Weights of a small GPT-style language model, trained from scratch on English Wikipedia: 2 heads of 64, a variant of Muon for these matrices.
Each number is 500 + 50 x the weight over its row's rms, rounded and kept within 0 to 999. Layers, rows and columns count from 0. Numbers have three digits each. The size before them is the row's rms in percent of the matrix's.

# layer 5 MLP down (transposed), 1024x128, rms 0.123, rows 232-257, columns 0-127
096:508493588426510436562524420443492556511551413498489492525493505449439570508518534508517443506529479467414572593517488506520589460490539470575495432507465483541434480512581503537567550479393420481588474447454490564472552491556543454515541497416487565492466407527460585494538479612533570535449484413561616530493426476509526485547525497435536471412519446562537459499415467392538514506544
132:426498451491404540550467474477488417479517467518517539520557527526539528544499484486460541504396468483466559523558468565490512524515519481387512502428519554442519446534585466549464437423508554437556509521578591551467464482483557493510467399532365484527530556506449472419542521582499547571511461518551501500401417500470481498543581487533571455651558463500480491600491514380538503488431
089:447536520496571500548442492481594426548536460433571447432560413508426511514632442430492574549542518534492505408479570478491418481494443472593508512514506554540585566460486518577509560473455458505549463572521429449452448537552413481526539410505592559428544500464556496486525483521512366583491492526464501554543475527477513464461385451547459480515508471512516413466511499593489534496483
091:526557495553480579413400501550514538449396543488499416512466526470444461434464446520516414460522555472457503567477576472565579497528557472466418481517501553547522482541508454496444503527556407538542453495463488474454547582481416628565556484550488555553452488470407516527543470445551569325467546484446560515482486416486442502512542501523522542535521452540601506520455492519520591468506
139:589491472587449449516383506531549520395543432546485577499533462455567486570485525480478467518609535545535450343499457574459445449495443388429434494451504501444514543520590533525543495523501566425501474552500531435471475549442479483529530543546502450608494524569482441525523424507493559498555469473561465503532526458390546518498511455515447535536546423482567470546452556510516572486428
098:417406487547487562438507463544585562500458482472506593457456481471568501524548465448499518494555447554475491459517501483399479422495506519607475555446511521531397497517493489469528436505483524532487559439446472555506462519482585499577492524638475452453545483439540369512538524484433449600528508539483528422430523602572508471449572491393493513487546532496511503510644477585518498529460
089:415605446405504468470575475505518434463491433531487519554497518488494576496568471584560453535490499545515565582459502527451375472528489485552529487466529468469405523409527536398493463533495529583427452502471446507477519489387552492623469550567524481428446447434530430464572590531435512542543476505557603492567513531525550453517594465481512502441546516545428474449456528492459545509525
087:445478522510512543497488416568390480454519378459492548561427565560501426533552424558419448494389459607580448477452491476424527482433530436459501579594487475535511516477469502515557519586455482529458460502520571527469462575528500515556476456517535611544459414475449510464440489577531479553517531582532496468441536445501434496468471591469481576433548514502471552517609530498527500506450
085:509509529533537549534390469508483446444558619498517529438544542508443520521525589423539451505490476559529497497503464478541509504498394502490518514513535442403531463454490582595489498471564508513436671458450633500474371516463566497502507525435459390576535521495483466499605442563526485404541433467505531528469453474497512481460492484465511541546411506511532460490574455481472566495426
093:473485438467463511513465577576533441538611500480590549508453503492418456581487513441546464526412506442537541579479513480535529452462523465535535497432516463521515448489423454506511539524529479521562469534561526531484576407528439573527531493436495488509496677531462598504480473412597418539445562496519510489467477487492512492538429431507484505471525546523462437519313560412476507536513
115:510430581468545533513461510494553522522517596486522438504534499453478438489545518536512421527552509479534510496452485476347499471462583413483491496490538497568472512544428480446411425454511528576527500503466510566412524428447520451550588557489543451438497482537522457457524548480472494707499436492454478636529619520503505585505488509569418458458509451477471536529498494483500451539431
083:530464536422399419527494424496490540484508472517454460428550499624479542459522491440570562556479540528503468473459506552446546439493455572499476472551453425610474450552444600531470461551504519514436478455415445510475470506506499548439550378490478522559513446575589609510493506449492454373493496593570507507521479526596470472508557505479474462518550540413419542541456565555501517555508
109:328597524450484463477557538522556489536521517473527468493478496493417488400564559481445381518518454584520488540466459450480533513517502492531554466485536400459491505472462539467567558413482554552598480534453444486485487484497474457504593439480521467528588527537574484533559573542497460367473437518503523505466542505544503456510603484388587537483409474507557531494534556424507525561462
100:406447460606469534514586502545518547640442398521496516436460546478543520507551433506466498513532418529470461412520579433528467465464586614507508492559475539531487457476490500441480462526481520472507466476516457446571562494528504519466483515526457503450465501513546488521501568452570480330509472557462477553539615500553525601459508443424503482499480576447503373528527479450534593505499
095:482499476486570535475506432516475481511472542537578501479578569549519550434537490410533467541588471480514602452479506535465486548488478454510543466538544472526474519511562455531425565532471380455489550475499475575450488522466432516454528511413432500607519429488526412546498546572550567399561480522483474456402482522433452451584415434531521449450598492553496422606405561500544501568526
093:438444541517444546544511492464519533482510471593437581417514481521523452513496583522477467541477560481516550426529464412591496463496569438541554492548488543438502435455505535540485590470515444429503551507645559482535456530485534521520445440577442409541499462482493481500505420443348488538503403446442509577446496567477584569501551506510530573508467532500511551488616507471443530434438
146:484438471523469549432520520505543478493516530552453519424474553508520546459528570547536457521571464449518539521600477489482496540532622552494539460546569498407507481545514480468530629514498447481513497425538492469420515516543437499445527570403421507557505541461450597515429548544442505400428537551562465504542364440477441421483537419541428479446582449474612501484479463488451531519559
105:544510458459429483544484505477474555478494536514434440491612474514476516517489546398525480511577523480525493541448467578538428559468457435465455583531495471526524481434505585502507619587504474555537504432427527418488502468485450569466552426596546586557503386491581540556526419562491455511492432460513520509502359537483544519497467479534486474399473490405503569461556509466499453524616
107:477526412570566486436478532462470433564528551536512453450405425505452429539481473458528454526517560475518481445466476513592479435534497477520484464543422435410410495667498503513468478549477572488486582500541534537518544538490530525563528427502457433389395555476484507528464453441458577524475522467475443604595561550543490593458505556521573550483527534519528547468462501427473538564536
085:511502513529453434486541517504497502518472506459552528560452491494546499608531436465475421585583518429502566501480469405579464507512493416558466466502440500554558462420539535517487498526478503449468512487512518510490401497554472525446558517449569495588427562480386571419515393431478587477524513530400511579423562431426469519493515468507500515456499590487599490519563593423557573451562
092:492459503464517495532449606470513427472480525492464529496565479508477564514567496516454513451563479450502512531455508471460439478492467499485550551522429470473569494463562452478482576562567456444513582556454468539366502432516537461437327474601542435462580530550608502499494502529586454529471598530498461539543435521571504478463528543424492509544454408589442432545410507583509532514537
086:531521525503473439550441607432498495497548491534552506499500572443481506480532468588485479463478517552521468506501444475432407511508478567455497589539401502437505468499488458519494498505480543470428404410503373509540467525551498414531502466602470475548541470483477622505427489514441517625474571592411485474459421550484472539459568536518533381548592518549522509448591544516495437537539
095:639537400426476506549497497510433504403477447581527512491616461501416462519493502444533433471546417543476536542459495612455516551515518438568505452461564438503544551465493541544451457475488487536526516561491519460408420520453520549532468387493534627563508519498545551470474516474507392486475518609457450467483521440495513555488651565542481495513529474520512467471547478508421462503490
102:564573567515536540526405472514470600481422486523538530452516496576412548542509487478482519406524434508503480526557547501553519565556458443513480579430509515532557456497425516395382426545444524556431514468475467484546460516446508478495576499521538455435471512500515549473564601451448567531518425550518484402543449535555447579568432403457508467534464487483540477467534502601547394559478
094:343501596384479551550562519433457516436491457461512541424498509451424546568479545506482494412490536389491582599433513531551475478542513501577498523515404511422464497523497465555521506490456409489509459591575515515492559496517478579505474546554541474465442467510391557510473485498548544442549525451532460573561484494487459537486491442423452576430579597509493537540540466523514569496477
094:452416474556549505545579465489559555503550533529535486397507423533545456469595461505503505521578479547420533533431556515457476510561513471529452489492589406516501524473499494477512522582508535539608515491560493483427530470520491551461537524415540497563435518489489519547513383500430506404585518629500464401572426427454472460471434509562441475492442455461550500422516534577522590454442
# layer 5 MLP up, 1024x128, rms 0.24, rows 233-257, columns 0-127
131:501446496510451490481462545513456396487569549470535514590602496567491527501519456470431552586378490433458465536432501558530590501493589474527500524482477549463526498517570473470411492448529534484497492464508550456537520495568493435506544523540399387452457439471422464459541463606495555522475508515545468542481459571476575506517522427627538477626467468450513477583530515414521458415540
084:472470521508472508477490535602564489445401551577531458477502551456506443430415571519447493501551462488568543430569436451537530530510461594506530539493451358378464520484481523528598471586498545487463489497483478465581549560491503591442502568452434454427459528512492517451506513408504523436575545428535548482560395508456541527573626468505483484476479538474523532455477499494524395478522
102:473385521558428412543529584439523597456479446490528452479567386525505474527573507486426546453478538552473522466471521547500562448545426505581482464506431502500462435493497537442476505418547485541481426487524520503520368595546491533537481438534479452532431482627498658512493439506433576465500536510469526499543473430452533459530516564488589424453503491517597500478542481549475488504465
122:485526547538508446511464613476607556482432498494549564515487526506587489515487481460494545494540462523481426437447523545558470452508567501483491520451534423471494497498603544446491528457401469491511428535526594392498526616551518494561491542526453434522520463430442485549564573612516552396469469512499404512475508549480416479407473505502448475449513476511603522477469489426617437454572
106:473503412446548449372590574517488435517526540419560496541509455569526484494539425514494516518466451419492439500556490459469562497460485568433527504589511474522520464489494513540452593476494502482540618457499477588577538446394436515491433527508517429574469495396478490472517549446462585540565444536536513412444495550484469481470470492519438435560543506455567602468579520602430475508485
088:568417499548538479452477453570427524460465481484492529464524420503503450502469495532487513450558454492413491535559542575446535515398527503452634451507554446475565473556516501535497538456488642409499421466545551478503537399448431501384566510486460548545538543557447508524481403414510440537424511455457487540494536471498511483553431510482492562541397472510550541508520526608509501598558
096:482512488442533461584522648481417587523563434458537577503507483466438461505465542411525480461453416515528516430453522480438570590460435539518455458536524494438378521469619467539528517472495535501509609522467469587478585514465512493516553481521612510507530519547542453541444467427524413509506482465579549463519471537468610500438473565539502455466525447484487483570463517548390486466487
090:553477469504450418515420538508492436438491539490566506501595503487570503529561543450562504514591471519490473454557453427515501425478537485575540500478476518567407571414479508540497380617530557497551472523528503532521494493495542640503484448414477423505479426469417497487532535538499446559534458441574543532540438505535486570450532437593459509569455516433535436502401503476429547592456
083:477478495517506522512554541427532532511490553516474533512519454457502541446497450510311462499578498660526501504531456521531524533627465520459518568487458517536554532463561565455457531568560449465441593414475442466518405551502476456519462445574492429551522353433504555548503427460578496512513463519450503473417464517429493502474597467567542477481537509478537544493434525435526528482511
107:518572615545470462541421442462535551502443501538549448471565483492511447465453474521438445498513484544514433454438563600395465492428582502539462515530498443541529450553548464528498489439445544525578421479497495539425429499486487466556438534573528561585477540402580528598479443481575501373527498484495500504457428507557519409455481612468518432503558541495467562495573509501560556463497
097:524478515528488435394611564447519569415503505487522487530506557438464458536565473470525408519460421610415510508492478463577404565462504472558514445471543513515513466503548562565502555556500459377489526522506518447572548515482445455522506455505428575520378560558546522516390484463529545451539595486485522475499601522493506507440453596475480503486518502622510471429496525558509444501436
090:507482488472513568520514444469528548541476544451546413529519457489536525426471432533527550453544499455496414577545425388521417465474414565493494479436470577566418484495546509517612462518511481536376601504557516608527489479559490467473535548535431446570477567543624494428366492513467459481512428515461505518577496514444487549559507435561455421432473480469541490513502466489525499513568
100:456576455567499401448493512531484537510481597497441499525621468462521528480428584446432502565548616517467531494499473491532585525530500379453505534463533466465516570578490490491513494465460514569401567575492545523452411491546524508415496530547534450483458529469497484507553566390514487506563510488554455465470426481446448485479503498462504477486500442506474565513577429396350573472569
103:438471553505473515550645435600580391512387543486516520521537542521528412559562537499542485521443457490560477438537472389500531508485492468467466581478391453551408501490504507467565512515535540450503460485502466531554433464466530557528540483489479519499553600480466540464467506528421354527484456531560499536599508554499580498501485528559469507519425500400541441412522516524444479535437
088:609509506407445498622482540610483479530539488510476489428437599504468498455522515545516486541473503439460495393551442381504449454611493483513492489497539591527492574489478456543513524494621545486482499470520515507539513450459548518551443456523457439516489513512495484555456461537522495527533460471446571544506522414551541399501484559620563418522479507474471443481434475654459418526496
146:470419482515466476460496594531542513472417474611494516455567530532487537424593495549501511539568375501584461606533433529479437530608542472550513487565593449488507508539475411532478564444481475443509475427586527507481612439498468529485528542495470429527518455500492451556442524546504458499410454556484524520576354468549432402493518473514435447517495483494544541463505454489460516553544
098:487600466505491477525526530479423476501571532552475359466558415530518444590507519517399523598474453477555541518538517580515531471553419507538456418556482489493553492505470474457513472507456524592466491529515467529438542594412560589520609445609488423544469536531452523548335530476459542521422542464448457483491550495451545475504502498441475418539464528506510505435528478493461479517576
102:514570594488398495589496425469542516495531519507559600578554485461494532477480523479447480489533611413506554531528466380423566482485506462466579586436540523492567510488500516425589469403480430528543560500460524457514526528463478527458576536519466490535511444497450430447516546546478468454475422509640457498537396474453547524454576576472457481461464476451430483478485553583509434537523
097:585501457551504500485530495456506412430509541523505522494567547473423412551523506515463471520504466542453518494492503429531480457559507526496556499426503533561513516520553512552471562512531518512469559482402554508490527522579531631504492466499410543403403447460540449538470503545496349409379544523373575533466464457505568433434528523566520518503566496454523495627473482502467491486606
084:484486441552552472532503395579472583489539506562543459449463421428530458512434550489556458612503479469420452517573449527507473495483525471417505530415594502469463462540558542532514427538480516603533430488487477434565479508512493521582553579417379513472464471462406592462505459450480583505470465455521505506444574391507572484536486498625455533527514561443536515502571534479479507513513
095:507412520480507542549409486476453557484398477488461416536506486593421552590551485443471535480445352516512498452547523498546509459560481585498398413515513536579510419520484459507500565485460613467408538484375527526482525586449543479518441581471519483538559464543453589562559492496446513568504475465555426501515464553506526558469432492467486465488537522436574527541461514456545468536453
091:499464502532579484581469471556483504487426540389383416538530518451501465511599515457498483506397436440524538513455533473435513563476484524472545484480460545423400527546498430468574512546520588434524526476519459568549589453506525509525453552542519512453557509531442480559428447528528494470477500564480624468608522487422519347522451430483442488487550575446555546499451429514532513490514
106:544509553466412535464466493563578526486482432501479486384509472534527470428544603618510438468521468482541439503505445466579550492554463506478472473424493515415456524496558426398425442558530517534447554512542506510482588563577430528462390474435464523609559470513409519541515471560573500511485463479504488510478461476487463514409537541460530495566434493535619494419436520555482537509581
097:488465571524508465405554477481486555460508496487466553591481514503510428474487536442436443446468534507515447485466434514477481585498513553410517481476500500508473497488510508530394529549482554433428434446484433407596516456465470563541590539589537464587506475432589510441574480549435451467463557546421584388465552558517502531471484525505428453619504495535480523546496552649494520559533
106:535518504495477527509454489523556562389436336472608477493586505493562479495569456498444468602544477500549476486538472475509478453487593512530491553563546478499486493509528464519557480523545453485535501476484478485419556542556454544578497512443489463571532475506519423491391434493482523485438435549628523440493461459548470359518490553491456523431465560469413565424553407578534473527543